config.yaml
n_layer: 17
head_dim: 64
beta1: 0.9
lr_head: 0.00456
warmup_steps: 471
seq_len: 1024
doc_mask: true
Each number is 50 + 15 x the weight over its row's rms, rounded and kept within 0 to 99. Layers, rows and columns count from 0. The size before them is the row's rms in percent of the matrix's.

# down: layer 9 MLP down (transposed), 320x128, rms 0.137, rows 219-227, columns 0-127
# gate: layer 9 MLP gate, 320x128, rms 0.15, rows 220-227, columns 0-127
# up: layer 9 MLP up, 320x128, rms 0.139, rows 220-227, columns 0-127
down219 101:48 33 80 54 37 52 51 47 68 66 51 32 62 36 39 62 58 31 43 65 19 47 31 27 69 35 63 50 62 50 77 59 38 37 55 58 57 50 44 24 64 60 77 42 37 39 34 45 30 57 82 59 29 44 41 53 41 52 19 55 23 53 50 57 56 63 45 43 55 60 45 50 41 60 25 37 31 33 41 48 32 41 63 57 48 63 35 20 28 58 64 65 84 35 55 60 29 49 46 30 15 27 43 45 44 41 48 58 33 73 54 46 51 19 57 43 45 68 18 39 63 67 40 27 59 66 77 47
gate220 096:41 42 45 47 43 57 35 47 57 70 37 35 49 52 43 49 58 45 48 29 48 46 53 76 82 52 49 55 46 36 79 50 80 42 42 47 84 30 59 70 50 22 24 39 58 59 49 66 53 39 53 69 60 51 65 45 48 39 54 37 43 35 58 61 77 55 50 47 66 75 48 56 71 36 42 59 49 33 56 47 73 68 36 72 39 53 35 39 35 99 58 48 42 41 60 36 46 58 53 93 57 73 53 35 52 57 55 45 63 42 77 48 53 46 34 68 60 80 39 38 76 33 54 67 60 15 57 23
up220 089:50 64 56 33 37 34 45 61 62 38 51 34 40 45 58 37 40 41 43 77 36 22 82 65 35 32 39 49 54 64 45 24 61 30 34 62 52 41 48 52 67 48 55 29 66 52 19 59 35 47 36 39 41 58 10 45 99 47 47 43 66 56 65 80 70 46 51 40 73 53 44 39 45 57 45 52 53 36 71 44 44 69 27 32 57 48 71 36 50 69 46 47 51 56 70 22 41 47 54 65 63 48 61 58 42 42 62 59 45 56 69 50 63 54 61 38 59 56 17 60 81 68 75 76 74 33 32 48
down220 093:52 51 68 32 53 63 58 42 29 53 55 35 87 63 56 16 74 50 41 57 54 44 62 45 41 49 88 48 46 77 71 49 70 44 42 51 39 48 49 46 22 50 27 73 67 60 43 60 49 00 38 41 64 49 36 64 72 68 62 59 62 45 62 34 53 36 47 53 51 69 58 31 13 54 37 62 52 39 41 44 67 30 63 60 54 56 59 41 70 49 53 48 45 67 53 47 85 43 47 50 54 36 35 67 55 59 70 44 46 53 43 55 80 35 70 21 58 51 54 62 72 49 90 50 45 30 42 61
gate221 099:68 57 34 40 47 42 63 35 36 46 37 50 48 26 63 48 35 54 55 65 68 26 37 62 53 55 55 70 47 36 55 31 01 32 50 46 76 37 61 57 51 54 72 38 54 54 42 83 75 61 33 48 35 90 37 38 51 44 60 59 48 34 62 15 39 62 29 59 48 68 26 39 63 52 68 55 55 37 32 64 51 51 38 48 64 45 49 61 73 42 35 56 42 53 50 57 53 33 37 52 81 47 98 51 31 61 56 51 60 63 40 50 63 37 35 23 74 38 40 51 55 64 38 19 53 35 61 55
up221 105:57 90 46 70 52 44 73 36 40 49 35 50 28 35 30 66 46 59 45 52 40 22 58 50 49 40 36 57 50 24 41 36 31 38 18 35 56 77 48 38 40 55 54 45 42 32 42 60 75 61 35 41 53 76 50 53 44 37 61 70 64 26 63 19 35 48 29 62 62 69 22 56 50 56 94 63 47 47 46 69 59 53 42 64 24 63 56 66 73 33 30 49 62 25 41 56 50 38 56 53 67 50 68 44 20 55 40 55 64 45 53 34 40 28 30 28 61 42 39 28 59 60 41 60 38 59 51 24
down221 096:46 43 67 34 53 51 49 00 44 58 55 60 60 30 51 28 55 37 68 36 36 74 38 59 40 65 63 60 47 48 40 58 67 72 60 57 69 41 40 48 17 55 37 63 55 66 53 55 44 71 50 43 30 26 69 76 46 43 59 84 52 40 72 68 78 37 71 62 55 31 51 43 74 78 48 59 46 62 48 51 64 41 48 49 34 45 50 44 48 45 60 49 54 55 55 28 38 53 57 62 64 48 57 38 54 50 58 31 54 42 44 45 57 20 77 65 55 65 68 46 42 67 74 42 32 55 65 49
gate222 095:70 76 56 68 54 57 69 47 46 42 46 55 52 48 60 29 28 39 61 31 49 75 59 51 58 49 98 51 30 38 31 46 34 48 16 70 51 48 53 72 36 68 29 38 28 61 34 47 62 52 63 43 62 32 70 45 42 64 64 59 40 54 61 55 48 49 54 74 58 53 44 41 51 43 43 57 49 57 32 56 46 75 54 28 31 29 90 53 38 57 51 59 42 56 79 45 59 38 47 53 30 67 62 39 61 56 16 57 68 42 10 56 62 17 38 52 61 42 38 47 25 11 55 56 55 45 48 36
up222 100:15 26 53 60 68 44 39 57 25 67 53 40 40 51 53 59 69 48 33 39 29 48 39 64 45 53 68 72 49 46 52 60 26 56 65 61 35 36 62 34 61 44 52 33 24 47 42 62 46 51 46 56 39 67 27 74 08 41 60 59 47 39 43 70 46 54 31 64 49 40 33 75 43 70 75 54 70 52 13 61 36 62 39 45 46 43 35 52 21 21 55 53 12 60 26 65 49 66 70 26 85 56 47 64 42 50 50 77 54 69 48 50 42 41 52 52 56 42 38 54 37 74 49 29 56 55 60 33
down222 099:25 39 44 71 58 59 62 64 54 47 74 50 65 50 54 50 68 70 30 39 60 69 65 53 54 56 55 44 20 74 51 58 36 29 39 46 48 53 51 63 40 58 53 25 78 38 43 53 30 26 49 53 51 46 48 61 49 66 58 30 57 68 52 36 48 77 92 51 32 57 37 13 42 44 61 56 97 61 39 57 57 68 30 45 54 68 49 49 61 44 42 45 60 61 52 09 50 73 54 59 48 66 48 48 25 40 48 71 58 41 40 53 64 52 17 74 24 64 42 49 52 27 50 35 38 39 80 57
gate223 101:50 85 52 73 53 71 59 41 44 37 55 58 41 34 49 68 23 54 38 45 51 50 59 41 67 60 56 52 57 43 64 46 27 75 26 22 53 47 48 51 47 57 59 36 61 37 34 46 51 59 91 26 32 60 80 51 41 37 47 13 56 49 76 45 48 69 41 73 46 50 38 58 40 56 51 47 44 37 32 54 54 55 45 15 52 08 34 55 69 44 54 20 41 45 54 34 19 47 39 36 51 62 58 28 46 49 60 43 65 53 54 36 51 60 82 45 68 39 68 48 38 30 50 36 14 31 37 62
up223 102:46 67 53 84 72 29 62 29 33 71 45 38 36 55 41 52 50 35 48 46 54 46 43 62 49 65 64 63 66 33 48 53 43 50 57 33 36 30 62 50 38 38 65 60 64 58 39 44 22 66 47 56 67 44 35 72 92 40 54 62 45 45 42 61 55 52 21 52 51 68 33 42 50 81 54 48 38 23 40 48 54 55 65 25 54 62 50 55 85 46 56 51 45 62 50 58 13 51 56 24 51 40 57 54 57 49 48 05 35 21 70 51 18 45 79 67 41 84 37 33 53 56 55 38 58 36 36 51
down223 101:47 44 33 78 41 77 58 41 53 55 60 52 61 45 25 44 22 52 50 28 56 64 33 82 49 35 44 57 39 53 53 52 51 72 41 38 36 44 54 24 76 57 35 61 49 54 60 23 72 47 39 50 45 32 41 65 76 55 32 52 47 76 42 42 33 44 55 40 42 41 30 52 81 67 26 55 43 63 61 62 41 47 36 51 70 40 56 42 42 84 12 54 44 72 50 50 48 43 50 63 40 63 54 36 52 40 60 42 85 22 76 51 55 58 55 66 87 78 57 23 64 37 41 67 41 29 63 43
gate224 099:59 47 52 66 52 39 61 58 79 54 55 43 31 48 47 38 27 38 34 53 33 79 52 42 60 69 51 80 35 67 56 75 35 70 41 67 73 70 51 54 99 59 66 63 60 67 34 51 37 46 42 41 40 59 42 16 44 34 50 37 32 44 22 70 50 62 54 47 45 62 63 53 37 45 11 46 32 55 79 58 32 66 42 43 79 26 51 44 34 43 73 44 35 68 54 44 31 53 62 44 53 57 66 45 51 34 67 48 45 81 55 63 57 54 33 66 53 67 34 38 76 43 38 66 38 53 55 51
up224 093:46 53 49 35 68 43 59 56 36 51 42 25 41 60 69 51 71 80 68 49 25 46 06 52 55 55 36 75 64 54 31 62 51 32 86 57 77 41 60 65 44 60 73 65 54 49 33 40 47 61 49 60 72 54 67 52 46 51 31 60 31 78 73 40 66 51 40 37 42 55 51 36 65 41 60 68 69 49 56 34 35 49 47 51 26 64 52 33 41 67 83 54 66 44 28 45 62 53 66 37 47 31 63 57 58 52 20 30 24 57 74 70 39 69 67 78 49 48 48 47 61 48 52 28 71 52 66 30
down224 094:44 42 36 59 34 56 08 78 71 32 57 68 48 51 34 51 51 52 55 22 59 60 74 51 43 69 67 57 45 63 47 58 61 61 51 55 52 58 88 39 34 48 53 32 54 81 64 70 38 51 42 51 48 33 41 38 45 34 58 33 30 54 61 61 45 42 46 58 67 61 30 62 46 53 49 85 38 57 63 59 49 51 45 79 58 54 52 55 49 59 35 79 46 53 68 20 11 53 55 53 56 26 53 76 39 58 77 32 48 56 46 41 39 53 62 53 72 56 58 46 55 32 55 49 56 19 17 92
gate225 100:74 48 49 48 41 27 66 50 45 47 34 49 45 21 72 41 53 45 53 43 47 45 48 56 54 75 63 44 46 40 43 64 14 49 60 68 67 28 55 67 39 57 75 65 27 73 22 34 55 50 56 37 36 57 67 39 43 57 37 33 83 50 47 52 33 64 37 50 47 51 72 30 57 75 31 55 49 42 88 69 57 46 40 48 58 33 29 24 70 40 30 44 54 25 21 29 49 41 70 55 63 45 65 47 23 68 53 63 56 65 59 39 63 38 89 38 44 39 36 67 57 67 41 41 40 23 53 40
up225 105:33 80 47 56 30 62 59 43 38 52 45 39 69 47 47 33 38 20 48 65 51 23 58 45 56 45 70 34 36 61 33 50 44 52 39 69 64 55 35 51 54 76 43 32 54 26 40 68 44 53 70 41 71 49 73 42 66 49 62 39 44 62 56 31 41 49 32 56 32 17 42 51 52 42 36 21 68 68 62 48 79 70 59 86 16 13 39 25 49 38 50 55 40 35 53 55 64 48 36 37 37 56 37 31 39 32 50 36 37 69 29 48 36 48 62 71 28 54 62 76 59 25 66 40 55 62 35 61
down225 106:28 56 61 61 15 44 64 52 55 50 47 36 42 65 01 67 61 48 40 60 27 73 68 14 40 38 28 57 72 78 58 58 62 54 37 58 32 63 30 38 52 25 30 54 38 21 41 61 53 57 35 47 55 73 46 52 48 53 57 62 35 44 64 51 39 46 45 55 54 31 45 74 55 54 53 57 53 38 51 44 62 59 58 62 44 59 61 49 62 57 65 48 45 44 48 87 61 73 57 56 23 74 37 30 45 00 45 69 57 44 31 29 42 56 31 53 57 39 53 45 57 45 61 71 36 67 32 54
gate226 095:59 33 42 22 32 74 24 80 78 39 67 56 54 32 32 37 60 33 47 36 43 47 69 46 47 20 39 11 77 60 45 47 50 58 57 69 47 46 66 46 50 62 72 53 63 45 66 57 49 61 61 76 55 50 47 47 23 44 45 70 44 50 73 54 32 67 52 35 52 42 61 63 27 29 59 30 35 35 68 21 53 54 53 56 33 38 69 23 59 80 69 42 58 60 66 41 69 63 44 53 62 61 33 20 46 70 58 38 59 69 57 71 42 54 30 68 63 59 46 63 72 47 55 68 63 55 32 53
up226 096:58 52 57 48 40 58 46 24 65 28 62 71 55 64 69 52 42 40 39 41 79 40 57 76 74 53 55 52 52 16 50 55 19 01 47 49 34 12 62 48 50 41 45 56 66 61 01 40 79 57 65 51 59 48 48 50 47 51 37 28 63 46 83 24 22 45 34 50 52 34 73 52 46 28 51 51 31 34 51 46 51 34 30 28 64 31 49 50 44 47 38 49 57 38 53 43 66 55 49 54 47 46 54 51 57 65 76 47 66 21 45 32 42 56 36 45 54 52 41 43 38 62 29 57 40 28 57 39
down226 096:35 27 39 47 52 61 59 65 65 44 60 46 71 36 24 49 62 46 39 59 74 57 54 46 43 30 75 35 62 58 78 63 52 68 54 48 65 60 44 31 89 31 46 63 50 30 58 69 38 72 34 55 46 27 59 35 37 52 53 37 16 37 42 67 49 55 67 60 65 47 66 52 35 37 31 23 19 55 66 54 65 56 61 66 39 59 57 38 43 52 64 68 39 57 65 46 63 60 56 66 54 50 37 44 75 19 24 41 60 64 70 69 22 63 23 81 41 36 58 77 64 41 47 59 66 62 40 34
gate227 091:50 53 16 48 54 54 48 52 51 39 54 13 66 52 54 28 39 55 41 43 53 66 42 45 65 43 50 45 53 29 79 38 27 49 53 48 41 54 59 47 55 85 58 42 34 64 56 50 69 39 70 41 44 69 47 37 43 42 51 33 48 61 55 39 13 64 39 90 61 32 48 53 60 70 69 67 52 91 76 52 78 86 60 39 71 50 61 30 57 55 36 51 28 34 49 42 33 44 54 65 73 53 42 59 56 64 53 41 66 41 27 66 54 42 36 36 61 25 55 57 54 56 39 20 15 61 54 38
up227 087:41 34 32 49 58 59 54 43 26 52 34 17 48 45 22 50 81 39 22 54 54 62 30 47 38 54 60 68 46 39 43 45 48 38 61 60 35 67 36 35 74 52 68 49 40 84 51 39 89 41 48 71 33 59 43 21 46 26 53 45 39 74 33 37 42 43 47 41 69 43 40 72 50 64 73 71 57 74 60 61 68 62 39 66 71 51 48 35 75 55 39 34 11 46 41 42 67 41 57 78 79 45 52 64 30 62 63 37 63 55 40 63 60 40 54 36 48 41 49 55 46 34 66 34 31 66 66 43
down227 094:59 96 48 42 41 54 59 17 69 70 47 48 43 52 34 49 54 55 59 64 64 39 21 44 54 58 63 48 54 47 26 65 64 28 42 47 35 31 36 50 36 40 70 27 71 51 45 27 43 71 36 79 55 41 40 54 55 22 43 59 76 74 66 65 47 12 47 46 48 52 29 72 44 49 57 58 43 37 56 36 51 30 61 79 85 55 53 35 49 46 50 50 41 71 35 32 41 34 51 41 25 62 35 55 58 35 53 58 34 22 60 48 44 46 60 42 76 60 13 42 72 43 64 56 64 64 53 54